config = dict(
    n_layer=20,
    d_model=160,
    n_head=8,
    n_kv_head=8,
    head_dim=32,
    d_mlp=320,
    vocab_size=8192,
    activation='gelu',
    norm='layernorm',
    norm_place='pre',
    norm_eps=1e-06,
    positions='rope',
    rope_base=10000.0,
    rope_fraction=0.25,
    qk_norm=False,
    attn_scale=0.177,
    bias='all',
    tie_embeddings=False,
    parallel_block=True,
    init='uniform',
    init_std_qkv=0.0399,
    init_std_o=0.00498,
    init_std_up=0.0399,
    init_std_down=0.00446,
    optimizer='muon',
    lr=0.00991,
    lr_mult_o=1.5,
    beta1=0.95,
    lr_head=0.00568,
    warmup_steps=200,
    schedule='wsd',
    decay_fraction=1.0,
    decay_shape='linear',
    final_lr_fraction=0.05,
    batch_tokens=[16384, 32768, 65536],
    seq_len=1024,
    doc_mask=True,
    train_tokens=155200000,
    steps=4964,
    dataset='wikipedia_en',
)
Each number is 128 + 24 x the weight over its row's rms, rounded and kept within 0 to 255. Layers, rows and columns count from 0. Numbers have three digits each. The size before them is the row's rms in percent of the matrix's.

# layer 3 attention key, 256x160, rms 0.176, rows 209-223, columns 0-159
051:121132107128094144110160134135092142159142112137110130154101183106149187144157126092138114101119086154174140104165109161120085140151146136157086088152109165150122118136141136137131124108086165133173134122082098142112163125112167187101142110116107085117120129112104154120159125089130115130140129163125112143147143101150134110091109159098130095133122139096090087136126137142080128141114124129123103089124156139128147150146132132108130161111141096105147144116101143155119119094110181
054:127123104133138143116110135119112157133143103146114131144098114109131148138140124114126117130122122161145124128125139153169087144122160147151043081140118169168159098146167114120130118116139150134135132131077133167115176118113171150082130128063122120117118111114103158159152135098120091131119151178122112148119128124153133119108103151099158114123163113132131099133143124161085118126096131100146110099144147109113090157158119113104150162120133115095162126113077133179139092070128166
061:154170149150147131135113103175135153090157140135078161102153134123100125149097105146085091147153097099129069121149134132133147162106155117087155097137133152143159139130143125140147139124119107129131130148135122100106156140123166151105104138129165101121149134113112107083135135097108095115108146187149137116156174135092125087132079167149094128110133122119112099187150117120112130122160112142118138129098098157135146103079156114154136107143118110110180147134144156125157154101099131
075:141158158113133096140132108151155124075127154113124130090139127146078099144099095169102123122135115080125097108115142126089179142123090132106218117129149116124115158100114160126131110140157071107114109121202131120127130137125098133157133169130153117125148144151125096096127104134104127134124112145149163108114168151086088127135142175158119128135116138134139119141120123110156142091129119148125151143124101148100128090085141127136118070145111116148134138169139137099138160132108123
044:172120152137108118128165130126122150102136154124109127152136149100080163138110108125106099100154135124100119117114084125134132119135122120113195134143124074125108172125148102125155092154176092103100105113148130140085143129161140104136113126122178086098095170100095165124102082086116148138119128164156174122136160153109128152159111154104111117145109144150113132118127137109146156082107122141126118112114097167129150140109144119174129120108139122121164137137102098094111165083123155
043:119132169139166092128137109153120141138139122112090139143138118163092136154116134165118126149138091143128153109096133106084126107132106122100181117122133132130138158109115141098150147135139087131112118146139093080123105146144101145167114174119172147103160149173106084074115132123098143132109152175164152162114168106089106101132133149118131139122134144129100085125170148089142144069143147120130132122154086129090126136085141106124142085141108135159113118151154104094106140131142093
041:154143040112152139113124140153114105122128122103056154154081124138157150139095123136099158121087143145131099143154089144129133119140166130101052119119137162121140118145165120134133110148110124144160128126069117127148173097130141161134125144114097143144158124144129114164133146105151087132101141144134122113135089120152128119122058133117152122115151145135159096149112109143110139123157149114114160142156171134107135162155130103114121134146132121135107108103119161162186129147116129
045:137125096160114146133157126115095148146145120139095142124148133146165195118139127158149094139111136141133136134132087134151112112153168130111151113143120138154137126143143109174153164091094143143121147129106136138121147132116144163124120118070112116074170122104098167129150134116104128129164114174152129179112184116118177104141110130073128127090162142108120114116116132133104128139139137100091121123099101149102147152130136108096129117120070057114141132141139122094084107110149164
080:101090100162097125106119139092110150152152115137142114152107097111152183135149128116191114135108138184158167117125127121144084136137136146162069131146116169155140096134137101126116134137109145143112149131105161161119157145136170114090128123105123120114109129102124178133151141095127116142128116144124103172104122125172179144124123122099133147134135125120122139104121110130085104130101138090141115124109144113142136155170112130110134159095113087084125119147093092146117072122159188
069:120120080142116161128129133105112141165127100143118128151111125091184181112157143118157123121125109173133141133157115123191097134128154134144059131133102153146133081163152102148130147105094179150150154126065124155134152122109154147085135084086101131129145110124130142157144142116133113119138127129121097173115115109182142127106110135104126121111158128122133115120159127165091113137140131105120106094110145112126101163145113105090118181108134098112144124101109135146102088101135156
040:131102120154146140146152145128120114168121096139123096119120151128159109117148129073127103143121142126135148136110152113115111155143179111169106132138128159142127120145101096135079148082101160128127183144120105153122109124110116172139126077149103188114146111127188171137146158131113141103169136103107073133125143120133134116110169086101112080120132149104139115100150166132112121180140106131086101124095158128139142129151101153095144134129152091108144160112143111150098094135107132
067:154135094103168136111091112151157109133120127112125151113140132130118052138115129089067136115148115093103077140120147163125140164112153107105101100104130122141137128133136140112140114139130123129151133148094091117136113090129134127132115132156106159176107142156141090155116144146136100121090170096099143073146111139126096095116103113139123118115132121132148125175120155112176141141125127152119130155160129123140117125106100124139121135162148183153127134094135165161169162136111042
052:113106069112121172118110129122107101204110132117114124112104154136166109087141147084145137123103128138130144155121107139140085136148159134135077119121102121144127143148121108137079150107090176150144166134101110146135127110111114166105132099143072143117142122126158125165128168146135119130146173098117086102150125106137110111115129102084175096098136128128135145120116117115125098157165125136076108156154206145149121154144098123127145149149144131139128121096147155149114129140129120
039:142171127112119144137133103132131144110134142128128126101176185167095116126112103128082153140151131094113109144135101145110138103103152100114155132126144072128133129137152128118109130134125136107130110130148130112109121116149136137134147143132146108087105121128138156115123153160170137082103182096112150094185144125072156130166104112122142178096082127101121158152086115105128125160163123114129139136109074151132121114116154117194117097118094160141126132100171171114134169105120101
044:135135099119146144141107137170101105126129124133118143112092166088123133140160124108091113128152079115124069120149180137124112157132181109144124092135122177120114115139105172141099145110106134144183148112055093120135166134062149191131128125164118132138147121122122147093149164102122120143114150111112085115158132112117104107117094127151124110094134122132123133139113120122158157160151147128109148102118111149135114103114124134110150129141143135114184150122127177148160151122110089
# layer 3 attention query, 256x160, rms 0.185, rows 210-223, columns 0-159
066:158111150070129117113111149153139119090156142148108133048152151126114070096146130136130089159120123110149145121153099162166130129124139139172126104112117111077140129124123110157126128128091115102113141147131115113112120110165143140159104148131119158163125149133158129111119094155160151071140091111111147133128129145126114158153122130091147160121135091095175126085140162105122137136111105134172149126158127094203149141169108127123102121127141077132126132137108115132138110090133112
067:114140111152142147109136150099113126118144127128155157183105107110167147155099139134111141152118099161091131134114153116122161114129172089109128120117184147131168158126120136120166127101150111137138128160100117138119159118086138126099113127116076119129175149144147122119146143136064115155135066156145117119122129122161127135081157135132121157136123165103116105111107127110137167091097125164124113086143091137148120099124159072167138136128081181085125159119108124161114131120112154
099:102157118186153148135133115089105149152121123110163109211091092117147158160098110132128183118132123143104120129104175112090159116133156113108115130122151140169136145130122141093153110129156111122137111124116135119125140134082133126088143109135116079112158133139102130117128147122075110193116128169157131114136122113172135101082155111141123129111120162132107132156093100116159129105135133141087102103144129145127109110109136106170149147114099191116130133096118136133116126152126170
051:159150098150152134156126170145142185137130127106134147205143137134148108134094147161115189137131117160072091131074125123120109129106117096096103145133125140131131138111092175131178111129121116112134144151091133125130123140110129146119146088127094126121152069135127148151137123127108118163132132165148085113131139112103101106101128140103159149134125155138129133118078062139121137101147140164144142148135137119148142096108153113140159135150126175112115137125087163152144141141096168
051:076134114161152123117102113112121164136104141102144129211124123136158136125113138113094178116145116132126132156110158135066170132134175085119140156116147130175129138148113121105153117094141126152131124108128133119137134114077134121107140137124110133086180118121108098115132156099071138158133151096146126122139150133155146130075153120145112137121103162141122117126096071140154125148111173114095119117153125136119087116129124132164112132115087189103143156101113141151098133146112153
047:129127156095091128119145147134120069115165104137101162071158165124147139110144121146099112170105125113154129101169128126154123147157107151158151112147133104112143117122135103165109151114102116115115165108118114124094104134156135146182098108128141108177097167103132118090112113121183135093178131122131146169127117139141178142150104178139106128111100095114139137093147194084102126157112124129120128120159135098155131161134097118112125112146125101142149151129129101122121118088132109
042:130139131108114104111100117147135139102105113117117114088121143147137102103139205105126116163105066161127165130107128110125137149137132098166104093117109121077105143137062160121157184094128113150110136125119152124145157121161152149128121103144103187125165141153206140114134132158127147121154101101135139125111123114134125131132140156129149151162067129112167123094152147130113151130133101134155099125158138116140124122125145129113109147096127101118106133161072150162143133113110153
087:164123135077122104131108144167156139090109136139069126070149152117102086096116166129135104145113108102160148121162097135153105141130127130176123108127094101071092134138111140177119139133104128147126129155104132135121105113179134130173119100134132181126122137124162137150115082153185122075140111088111124128134137150105126139153117126103131152126136124108142133110142150145129133142117079120177134150136156122162141124179129130116096135116146079164150101141103127130141108098121100
091:157109131086117125128109133156145112079135129156081142047150176147114092089157160129132059157118138116158146120151096139163095143131120142169124117128115123086128115128125115159111161130093135136109146136133108140131133121169129128154114147113122163148114135135159106120143114143158144063149105089097141146121130131117126151168112147105140145146110097088175124107165154134117116132102112137170134137134150099150131142154115142105119111116162056144125119170133117127149121104149102
041:127111172088104119099144072153147120118125136152069168070159110152086144116153170125122096143147125161153157143134100136146127132116124139139165111112132120114125101135124103123111169131108167137116104136142142131157164144150147146115129188123142175159120144119152153106102116175135095090115106078086134085099135133098117150159118129149132107124138131116139115139181141175126145116126134080129123146117103148113118119128100100095125106128133107115129138148155126135143120107098058
058:115139149115094151145157128082116051153189135149170154133122129105163153150140102155111089123147156127135087102157156135141125123129120128112173117151146157159149138103178106100108101126095123092139163113158115092122130152112106134119120169139116078138111131116112127090141144110096148149104122149154131120093108107126145138145137151165117095121186104163128141122147156086116116126132142127100146120113071114141148139102091112133147121179127138090139141140169096117120154119134131
062:137130140080109116099117100146148091113147111156112168022158163140116130109166137133128075143109137154156158111139120130153109137136102156119159121127142108112143123133151099134119172137113142123106155101126127131126131157175107134140114156150156142142094135114142121123138127149137124128135130109098151130100127123089104126173090135138131115136139108135151129102191183141099123148142127068154136130115119085103135154110116150098097105144155069138100124165142121126120128089152094
042:114160119133106118109168155105078106165137105104177160167148125122148112152125109129146183104133138158087094121076141083119112138116119108085109136142159156143130145126106149108146152115130115136130149132123139124146152140091108121115139110117123130113142095126151159109145144141129125200118120164168134141128102114135096115077133134166125129152145123149084126123102099100139160122139164161124132118129055128105124126108169131121158134159132169080086154123110108136112166126100160
047:125063139112129133105106152114132060117189106164124197085191109139115126154125136097092095154085126135115141099125138132158159105115157123123147108144180150150165124148176122107102136115113141091123117168121145149141110128126150133126134173120117119154155140124133120149158130174111104116131109112113143144100085140163123160154117141121106123120124133101126138098146126108109143133084098160100105124099113069138157145102123102107136113165115123092110148128143108127126119124127112
# layer 3 attention value, 256x160, rms 0.192, rows 192-221, columns 0-159
068:162111125125140137129087162123109101169160097147134107135128138147150132144116094115135191129102123131130085155132111131100163168154152118130107125135150097104106131093078099119124119170158121111127122135137154098118183135107109130165130131122168079093124132150113155101136123149121134146133176130161105156134134117090180106120054106097167121140085152132143135114104114149094180153133089105108115146103144149114131126163120110118117137148166130119156125069119119120131133134114140
073:182109052137133101136197166096086128118095128118099138128140154130110166144090151105121096124131107144143146075127118137141155152140099074113140114123125125116169149120112130119150114124097163145076138133118159148177142169140167081090132121132132124148105120140147142144125161094108108144115132146106124127142127124160126130133107125099150149133147151122084097151109137118101151109151145136133136094194090120127133110105161109136136134134122122138116149082097107132102101112131086
072:136131153161124132139141153142136105134105090108111152125147094145103131094118123131145157073164127121139105100115130153134146141097138102076120135179100108136075115130105124162120104115170091119141152129171155119153102184146095148145162096093174151133152167094138114132126110136119139096129077121114143133119158116114138167145077147122154164162118153126061086099139121122091141156126126132136124140134098083133128126125126152163149132130186142162120104131106124123125154108129129
067:150110149096130152157139118173133135140108185088163120115147082138129121107112153114128119120151130119136100103132120139167125179108125132115065122150132119162100160111109114128124153130139135098167099152182119143094125123130137142133081099134157142143116095120127129089144081182101108096067094122107140110150172112166108162106122151128168139144115125134125147129139137103063095107129131146130121146140099097093141159078102152147111139132131152133108160129119145147132109144141103
072:123132123150131133141177114123134145182119094102139118162114141133118133168097119095188115117143132101151113125137128155101124088155105141119134159164151116113089173090083153092144151135137163116170147126169119132115128114096148129166107125105150114140114173158167134131147111137162119134127128102151111153091116101127102110109160113138131150145094096120128138080101126117094155096112119190177151098174179089104149130117144138137108141125128120149125135102149110153123128094140093
073:095156143134094120127137128122144105093135142152143128143104145109102134166144158100114100153131130101108126118133180121130145108155131109153164143111139122091091105139153102124121101083137110088150131114118127104109105191169124148140138166149091100100140114109087094143101142118162147135120077153172164145086109126129147128139164114128089139127127131114120109193095112197148132144131133122147078122133084139159113124140106137106131189151117114123133104106124150110145120115115169
085:165149086116088132078101165129083100136143121156117164098136114121160115139144126121087109166139159143146126142121135128123122123152142142109148129093127148110168121142091079139122128142072106110117122100123114122132178148140196129120088133151149164124111087134148133120120113137089152147128146149116089118168126135136140069127105107095146124105132132106148140171125176113098116118089094116125142120099104152097098122142157097112137160125134126134130153092155137172144083159159145
064:119150143122102152118088102185136145146140126116123111128159127126064118089108153129128127145117198149120082192152159139102124132123124101104107159102116129118109136108147110138075168120133131149125111162157082120133122122111093112126125128135112194167134122118133107184168147150162101100156133096126131142125126103095127097131143119118151130159154117127139091109154107146108109097114096130107109152128137094087125120133139130127177129156174154153133122133114121121107153092166139
073:091117132118200138179138127110121099105130168133130129137129163140111129183118178112098136110105108091094127105082133126148139169135123096145120094107135143148164092142149148109142120100106106173125109146108144107141151122135150135106145147130103133116135114145129111151087156142112085164112163153108167189108106159105132128102128171139114165102085121142131097143116108158124127110157133131119156125156106106156071122101129129133166112103142110129116124129076078123118116113143143
069:092097189143145128146082157138180156118166142145124092154140135115098072133150111115135171121085121161114140126144112081125116124115175091130123136166133091130093132111128146126119129145173131138089109102104150099127136138096094111116173154130141132074149141144136144119135130123127113121141155100153117159175139132127144128129082122133174084120111141134152161068118110104133146156124105141098106124124111110107101112139117145112110095156144104129157147135064129117127131128157156
064:187182115150092145113088134142094098116092136134069132120181112117074114129115118126090098126132166128157111156114088117139105121129112163091141078110146132124142120162098154110102115138116095120125126112152127159167165162140166142098114128111149159131141114128125114099124129139105144122117156132131114106160110117130105123128185118118161092118148121118130096153142138164082141110131122094111123144138123126101157125106151119123122137151184119129094134102167134191108101149157147
069:157082140162123114171158163168154128147121118123139132160131161149119123149105144074159153108131085130135127097120084152057122128116166140089096132108125120115106130095096134072132116134152153103136122096160153136134124137112102125142127137104134096115138176165148137120121140177155127112068124094156155160100139128123091099116147108129125136120118138140089120060141132088125145132108148167147122129181148113141133136114143118111120118166134168117134121086106128142103139120127100
069:113137119106173129112115137156150110159124082112121146114155115115115083100099113172102148113151145123131160132149115120148129188097118104121104113173141112134125147127126154172122143141088080123103127161156118122174165125135122122142137115089169162145132123107138123142145075133110128130153130136126086094153133090121158106121084100090165119103127157117155101119074108166086154135149100163126149131108148126093155138128114135134107112146154091192139114094133145120086120133111124
064:106180105124123137109120111153111136139107116122133145110143070129129101152151116197160112162137153104165101153139111094132076126110138160127130139129119176123153116146154164125148129141109141108138114152116127139108091109113140144149070138103112123155106074112083138142163099133143144125150149151143153146119088132108143082085187124139104089125137118088164106124176126140159127094121150144146110124128166131117115119070133108142122123149124091137138144123154155154114092100130103
076:083107149130151135188136088098177132119139132108175123138097111143142122129143127121147146101146121121115141112077105138110119092128146123185125168148126120105138122117176132114154096136178122140148082115119139098098113148117088147185117128066117129123133177134116140135091142131145122139113112143150127160105136163084144148130099143150131141133081125144105150083124107103150114144144143128133189126111169138155095121131126137137108088084122104116158116153140124125145173114101154
063:145138061118118146100147100116144147102111145139122134109126109143149136100128097150121040123128168112168083151110173132152116115133102114142141101086111133165168138163113097141141089093102151155115135129132084174118125140135138140090112120098107156130139114124111140135129125145102100128131164104106097133115086143179119139127192128126128150139121106124154138155159127130134129119120153094099144108147110153112129123094128125102118147112122072119102195144151128177133112136128144
070:137098150119118133131063193101102122132141161143139126104117146127134146114135125133109144102118112175143121120131114127112127134130149128115160142149100126134103090148114140120172117147156126123112088121125138107111123162111156137112154109134156113135125075138094141116129195157103131128100135144091174174132110137128115118113117163133066107141100150141119136096175148093081120107132127071091149159109137118135096145139135152098133102103118138090156125143115080094152124143194147
066:128155086122117122112183102158115137168136058149117126122136170125154115073129116131155154141136145110094123152110092136083109117117120133105112140115125140131146150115128120128081136146106170131152137152153094129130091091109085132162084136101147118126124171128148111172133129094172168121188155099129112087144136149130143130149143096151090130125146146155136118122114160100189127123135155159166130156145154143130149127115140080133148138142090133145101102127135130127141148118114083
063:080169164140132139125108117119168124119125151120125112110134126111066067161113128131115051111131132094113125126123148149155117080141117135131125135148128120123107109125114131141124109105145147134155065117122138098099130164126107142140162131080128131130129140107145125152113135163189103120151104166139169124116087132082134136150138146182110161131125122151130137108142094134117098100121134123146159116121130112165053124148109157171099126131138151156118150128102134149157091099158153
070:103156118134116141155168081113149095122093122106153137140118077132148094158135139126156078135133120092126081129107178114141132104111149120113156139125114127117130112126117121123156123086146124101143133150109125133129147170140133146145102144136102157123116110122127121103149090111135106153131086140152127201094116125132197113102128185114169162140108124113140117142103106167165097108119083133171134128135127122167104111105137150129096149095141120140165184100107151150149111099151156
061:075144139120133116136121130151197137077147143082143132079134077131110107123138166157135123143120181139157151138126094106133065123129143122163087099102123128134138122151158130151161127104097124131090116137118126153134144117149141135103103125110089170124159120112115114115128086141125092143089119114122094162117127117179116090114158130096145142094146120084169144135151121113109109135137144148122137126106165146136152127132099150101144136164120088154127130150160165144132135116101191
079:084131123135161120125177130113122087137101092121132136162151150121101148166122131126125120083129122120116147112112160118123141116115118098122129114139103138089085118148128143094156109097111124114145143129130095103137108141126093134113127126110120142139133138130112109187116171097143121126167134163130188144101089120120132153121118127161052156129083133142081106121110121170140166121150134172113177156181145090127145115134120142141168142124101086178150090146124109084115152108137131
072:129146118157080129084138081090122120126127122144114168121135114130131137113121123144168054136147144115159132144112175167159131089143082111121117156130112144163147120123083126119132134100080177152118153133116110145138094143159154114129108125076134151169131138100140145151147112118129103127145141131103119152072111126143142139161200099141121157102147130102121104136131160133126152148093158126135165069116094109143131107100124132135119126105140092122103149125152087154124091133108112
063:089140137121155100132105145158151123115135132095138126123139140114092103136139145139096112126155143141093147124135140136155131140101149113143118107141126166109069106162173157147168122111143103103140090143111119096118128153131115132092151139118121173125144121120110115173122151079153145122162090179106133146119138121130151133132081102133125125100087130112153092121100112155097104097142113116112156128137146098123107122145088169099165105100160084174154097183140107080131139121160184
064:176128109175096120101133098117166119124124123138133145150131123130159164115107097121165066131107140123144122135120166178118130058134122142103168120086148122110158176096109111097134117117122168125122167092148160146137139133120135124143151121141122098144136163169145159104123104143109136105100148105139100126100105121149101101153152083120161124113161089137120130152123114132142151130091137084127129067136136136146143115148131119093064154167138117099134124107163151163112143149125122
063:090137094088133102117125093131134132117136140112139134104128138106147150167141150120143089132166152131141139144150152094134139129145109128166121148098097174104131123131153140140153165096083142150126165147088098149097144084139123112094117109147085139120133093121144112136160136094109116163158135210135135147090130126165074109122112116143110170127104101120142146127105147122132074142109159183104147106135162127148130124132138158143152140123080104134111152182146164111110119130099122
062:151141129143107157125166148148127131109131116135087126125133159141126146128130148097091100150090112144106104102143117131128158122136122122116129129092159099146130147158160078144076103114142157152087155099134142115089120145110151099107146129150117120090116181170159113138080124103200137099156123078127108099156151169129122127140109096126119113152175101114113112158139133097141105121121135140132092098163109105110104119145161097137159145155144148133065162156107125109142160110154126
063:142131098124094101126097126146120133127134133145137132102107105142150151115160102118172193160141156121152099157100153144125115193132139151143103145089108182165108102124113152130093141148111143128147125151132089148129130100184124159086089176125139152125142110082109117128133096136091138149106126125117130146085148152158134126110183119109148143129095140119142123135155161118129118133117128116137080173101101153087149147070127083115156114122099130092114135122141119159148139121103115
071:141100093081154126131139132120119141104150122139124105141094140143197137065116154087115159116112140127128133124106157153137158161141124116130138164089135117149115135137114095162086180144089089135147154141129087118144182136136137133135112152146155131105117093127143089155095131166162100152116136108138112127113125139133146144114106114090134186146142122152106129174091121157130130123131086114122109162122079164112121152110150076101167125137119126116145165086127126146123152165132143
061:161124127163118132131146105181123130148111136140086120145108160143112076108100123111084075094073128110136120130153099143120132151130144157106102100111167116132110163144113120106081131105124128129160120109189130141128130134128099130105143136138116088134113180143176104130119132165140119083084140109159149083156123124126104174156172098179169121129139136116123124148127108128122127106148151136126129117161122123144126118089116118157098137145150195140105142105119148120120122177125096
# layer 3 attention output (transposed), 256x160, rms 0.126, rows 192-220, columns 0-159
072:128134158162142055090129141144128153142120131130162134132102155104106137119165156139108164144139096152142172110141156139139104100103101163102134163141141154145148144115182134125124115121124135131111110095130080112115064110102148119114165140127107131133159102097118146131132148094145129112121113128173158096137115116110104083093106108151128093152158154100108138103110081124142154108128136127140133131101173132074145143116112165165111166116139107116126193121111173135096125105145133
084:112121114076095177129069128117124146135127162106139144143099129122158124105138145100131127103133133148147140193126119132123127159090093143120129172137147125120123124160096186090123094144151102140130131136143084120102129139102131162149147123159113109195123136128132132141136162154118135140158099114135120141122158141143101139144115116098096167090121095176158143094110160138134080150138155114124115108141117067133128115099073171124163142131102094094126083118147148118147141124131112
079:088108173117143141152175107113102143116106155138133113085135076111124110151109140147138132146078125152161149135151157094129143123147104144150150131100132123104158144119094100106152106120114153103124145105085075108124147081092089141099105139192103117120108105164100107115129159140116130170123155157128142147125142138111158158081149098148114121149133117162150105136117117164119155151112134145123130114172143174122154109148116142175114094120126116139122127088137183111135098150108106
074:106129183139099181135158116077155095127107118131105155121090097145141137139127114128160131103108158144157131106097122076127130122130156134142117099101162118127101130138137139120124126112093109110082198134128123110161132115103108117122129142120080109113161161177156135129126149152147115119106193144124102114132066127089143144147118106106095076148136130149143111125121120124133136132109123153113155100173152145131127149130187153145146109138103101122154094120151114152138168172100125
071:154134152149139186116149141154106162119131141140141162132115117178107138112146104106074165118124113142129075124119108113137118164095122144120140085135143096165163112132144102118115093141132086167109117126133061111140095173160127119092165171177149087098147119127095159102157137129112090131098135147145137113120111121104100113150100134108149078114140136131097088122144095109154141119130115118137061153123143134111158161145134136141135109130133132119159149143140140147163153140101136
077:112097141121174128145107103102093131117127133153103122107132115117109142107119108165077147105157131155122188152131094152117116097155110111164127147131119134141159102123160151141129124161156160177139079110140121124131154102139132101128125094125161116131137127075151170091093116103093142119162171109118131106163123144131127104084128191149131141124121128091157162080178133114136126128115107176127137146129116166129146120127141121123118140137105165112113172144137119094091112071122101
095:117114119091109102145093161135148148125102127124131153157105151130123141137137157116160125096149077139100163105112142134128134121092126136131100159169113144136111119142157175118137150115135127115114104151147129153106087149149154140118173096105075126166139109109103165140123166107166134106132106137163124073076128118155111151122144131131090171128153170088129146126092108124155124172142126105096116087075130089156154137103148113106164171152111101102144117134130156095125152138118099
072:091113145167165129161194153135138121109137149117113148151144084113131123165160164129124174106103099135094125133128135082133112125112126083084120117139133117137133127135113167119120116115146147112136115116101135140125097136153102148114134113133135124083128153112135185093096126108131136150110120155131137101108074134109108120148169087154179135108170148137128129168190129152117149064153115092132132128156119131109128141146113096116112079097123107117155135134106163141175155149101103
078:151168145113108125137128106127134161135122142107089152102158121119129152061116102131143133140145110127127156177176138161140144136115160145158166169124120112090068137097133147108108154113128133129131134106151109111114113115104134134151080137116177138156124141148118132130126096152143146100137121070072068096122136143129115088131135129117131110117096151167150136085167172155114110096148162098123145163148173095113116109124093137098113107155145152143138109103162102156114127123127127
072:109119127158144054121156088150090127152177128126157119153123158142092170109169141151103142168120172109133122118165166105150107150137081175090162130112137123172123111125142105133072107133101094093141163129126115100090083107105122143117108106119144134138122120089145137132129111109127170123099154121150153109113153127094152132147117132152165097142133107134100105120139125131129109106121094107155158160147122160098119136112115132177122114096124145136112147105123172126145115115173144
065:128123161089129112151138167135159146121161099147129172125091129121173113133171152095143189103097068144121122120097178138073142100104125135161072149148126164098119139123137152099144136119163110136133134183096100118121115109125086140130171121143102143123177118148088160131115127135129106136151092158124116088106139165107165114123150127113082157123119147093138149119112101111141112150139087113104140102133153112141117150158136121109119131123140120108141100135138119114124175114130096
069:148139150146144128132145096085087142175132114115092147120129109148118161098094104149107112150095137131111115160149164144141144111145085147146119100121178112142145159110147116145104084108112085161130151106130068127120079134135123107132141144165138113149184144120097129142136104163099086129128127153125149101156103140142138143166104121129140099131153104152152117142110101149128149144156098159112098111131131154088140145120106149182113099109145086158123158093150117155170118101079128
084:106129152150167093106133151152142121117115138126147155134096124128139133164180142124113152137125091160146082105108114122135121158127129136085121156144116138124149123135122114103169103116137149080125134116091110119087142135123122168081102113125113148152128090112164147074133187119163132113097145147136135135074157140126142077098135093113140150128179139106134132126129125148168102130122111086150125102108148113137121157121104125101114182108139163102142095085102176113158123160165155
065:164110123138147124132110178147134071125128110143102151117124134092093148133163150089133157107122087137108105107140121131162126116105168120174138113108105114143108139141108136128128184101133097129112177159121128140133193131136110087111150131138151142112129173134121159095127130111116104121101139136121069088128100120108106150141147140175160146135096135073129142147095101121164136101139100088122117154143151124132112163142120175051116148104141136133132168161138115135118131116127149
090:144154149140167129152144132171118138116099142128127080106188159129119139102109095144121092169112163109130113127182119147141124121131139171155138134095119128105134126106091085124110159128108137114128147106150136070147134110136133118131112165121142120102142140145130085150151074134136139088114154077108152136142139075125106111118144127099164094135106135121124115105117105128108170120110128131136103181148135135099112135128155138152125102135171190181078160092135092136130095121131145
071:149104125108130165189111157140105144136106133100123147139109140134144104125112134115143148061166091149108134110153087142127147137115182152138103122155129127109092116129125150117121183141173090135124108147148169128128129150104134116147166120110141155148090116142096139122118125162121131099143062132175119061070152124133136167141151135098107111145116118119119139140087134107106105115154121144123145128151121125118115127156155141091141163146104144146136050116122112118118171119112109
079:132144111105077104115125102094149143158104153126128098134167154116148133136102132118186133143140133088133143130129151146136143107108136174160128116059121170108126165102128125135086168114112107105091123128128141127137147103118114152128102164103087145088141183137133099213115102120119131146128111085164113116151144147123172202138119136157143121135111110167100100101137116115133157140118154129110132136119134144086141088120139110119147122137102113135146153137110123132140139108099088
065:169112099155140120111109131114126096131128137085140128130124122125089106155158128141126082151085123128133104138152148135138137113146163075111121102163158114143119152130127141175180111139100138129153128097112118165157117171157196117148140125180114141092086127120118084105115119110094090169108073201134168111107112127131118145139124109130160131138146141090141150203132112131104105123121141099137099109134102147140126125136131119134110116115137111123137159124108115110125081161137140
071:120152127142139105183147160165152132110109141147110143141172070146141164117116151147093189123151113149105121163150084130116157141166121141176139147122155113123103151099138092125082122103123132108129118111122129093126137144139138136099117136145142125114089155126118120083133076102131167157136155132117141107151149161108120109069124132126135094095075130092127080123129108111136155120094075133168101162114128166120134164170159109140126135157114144124105121126155131111138124120113097
075:137105184112134144165126156162111140135127124167116128109164125106063203114130131122105142103131139163148152104175115115124117121141152151157160144118105075140087077133145152078121138130168134149106135133160138093123127119119120077127158119148141107125131116161109177104092137148150152110107177106095117089111092098100083119106111129130138108124109146130149122099152118127142127120108131129121115139161133114093153159125132187115126126164104146128142111135160140117093156102125119
074:150129100164185127160132153144085103135101087103096145141111124118159135113106112148124131069157116149110079091148101120144138128127130169120114116134094122132152119129125128083133123126126122141125150155126183145118160145133118119100107135069185159167152132127164175107109118124128125084135141163136115127068102132167144119139150140140127137174146081129129125142113141159117104109144096134149112115150120127159115152089131093111136121120137180180139077106121090121138132130119136
081:148117134153125167102133102131116149122112166089126128115158117117112135085121108151105128183114116143177141155124138162117161142140159117143149153101119150100146137116131098110138141164155133147156094097140093102128164095133141108136106156186142145097102125144133131089102102149107111137118081104122098120148130153111117153124139123113151141135121133156157124117226141123130118110142157098158066157134114152096124088141101120085128112121129172102135129077113143144134122088130109
072:105087113098120168149111164120110164100118143132142151120130118139145100171135110130099163047155115142089104144184123108174139155102103146132124135127120094134126110156144150137147147133148099149129069156114139110117148170118114150104174118164137130144082110150091128088139156154114156092151102150170098101113169118107100127141145139142133146149108098123127121181072116126157114117140121120115120131114120116139157128135121154113148160118112095107127100153113151100114156131101111
070:104139098146154106145147129134117107094097170092135118127161110110116182124156127128138129150137140141146124110130129131135102112148161159134128145099076135110119125097103096099104137156126171106091101137125138086134181116156111157110069132086155154119111151143155155080130091102119136141112132123140119130120117138100137133111165172142154167122164110134101108093194163136145103105121138071157111157140116134117134120123164096121132138150110192144147127087101140128137140108150103
067:145115109109146149153098149141112189142119082139127126145106125140127093129108146126088117103142078133091142145099112162095123148119111134131091104131104130129162109129124133140120129146168076151163076149122123137107087143148086114149168097141149114159168104120097154129162150145119103103145051140183181119132175131147124097115133157137137143104141121124115140120072128104122144152171101170117111113115131116106138139145146135157131158110136126160086096140133146120121150133118131
074:136120066126102181125121122142093078130093140082113137133128114144123142102116139139112133107168165135122126110126091145189085139142143114116132101152088082172123115159116104117146138144123133156120107142149187149137136167133134121125118144116146129159102143151131153100143125134131121115117138129126087153113095113125087159147165137116121145128149090152128138132166146102141126082144149123146090132124086095193142143115118100066153114167127157111143099146119095155124153095153122
068:090100104126126153164124121128115141122128128085147128156136080153105091117100133131144118103118134145124160163115129108105126117158116105115137127210164116157117109128122153109100108144091120108173123109133088134149099130138149131148132128125154119132108109053102145121135100100111124194137089154157152110138120124152126149150129134151086153105088128133168157145131151127071107142147136135149138138128119160156110103139113074153163084145123105123140103124160184107130131170140126
072:134125133144097149131143114058091115106145103128110132104110138101126126141152121111150104097095120124072136074144169132147143049108131109117113093138137133122116153119122165153160162115137136133082133115127169173146113118128143100128150125129119152115138163182086152137111135143112131106149126172142109103109106134105125154156126136127136119192173140133123133166114113146134137099122157143095165104168133115162129103117146171126119111128121096153150176158116098135083126121105127
083:133148160141097162147105106114111148137124110121154118130108171148127115144095123129118142111146111136128146101127105158126155102114124119126106141162156137129111098130152166100131107098166167115116111075130155142110069127127161150167130093111112132147146114115121163116120137111146164102126153119100154082092137107124076088115158093117133127129188187114151140131135169145140095121137183150122191088104136114131131111102125095121112114168143125103144137103131145078117145158096155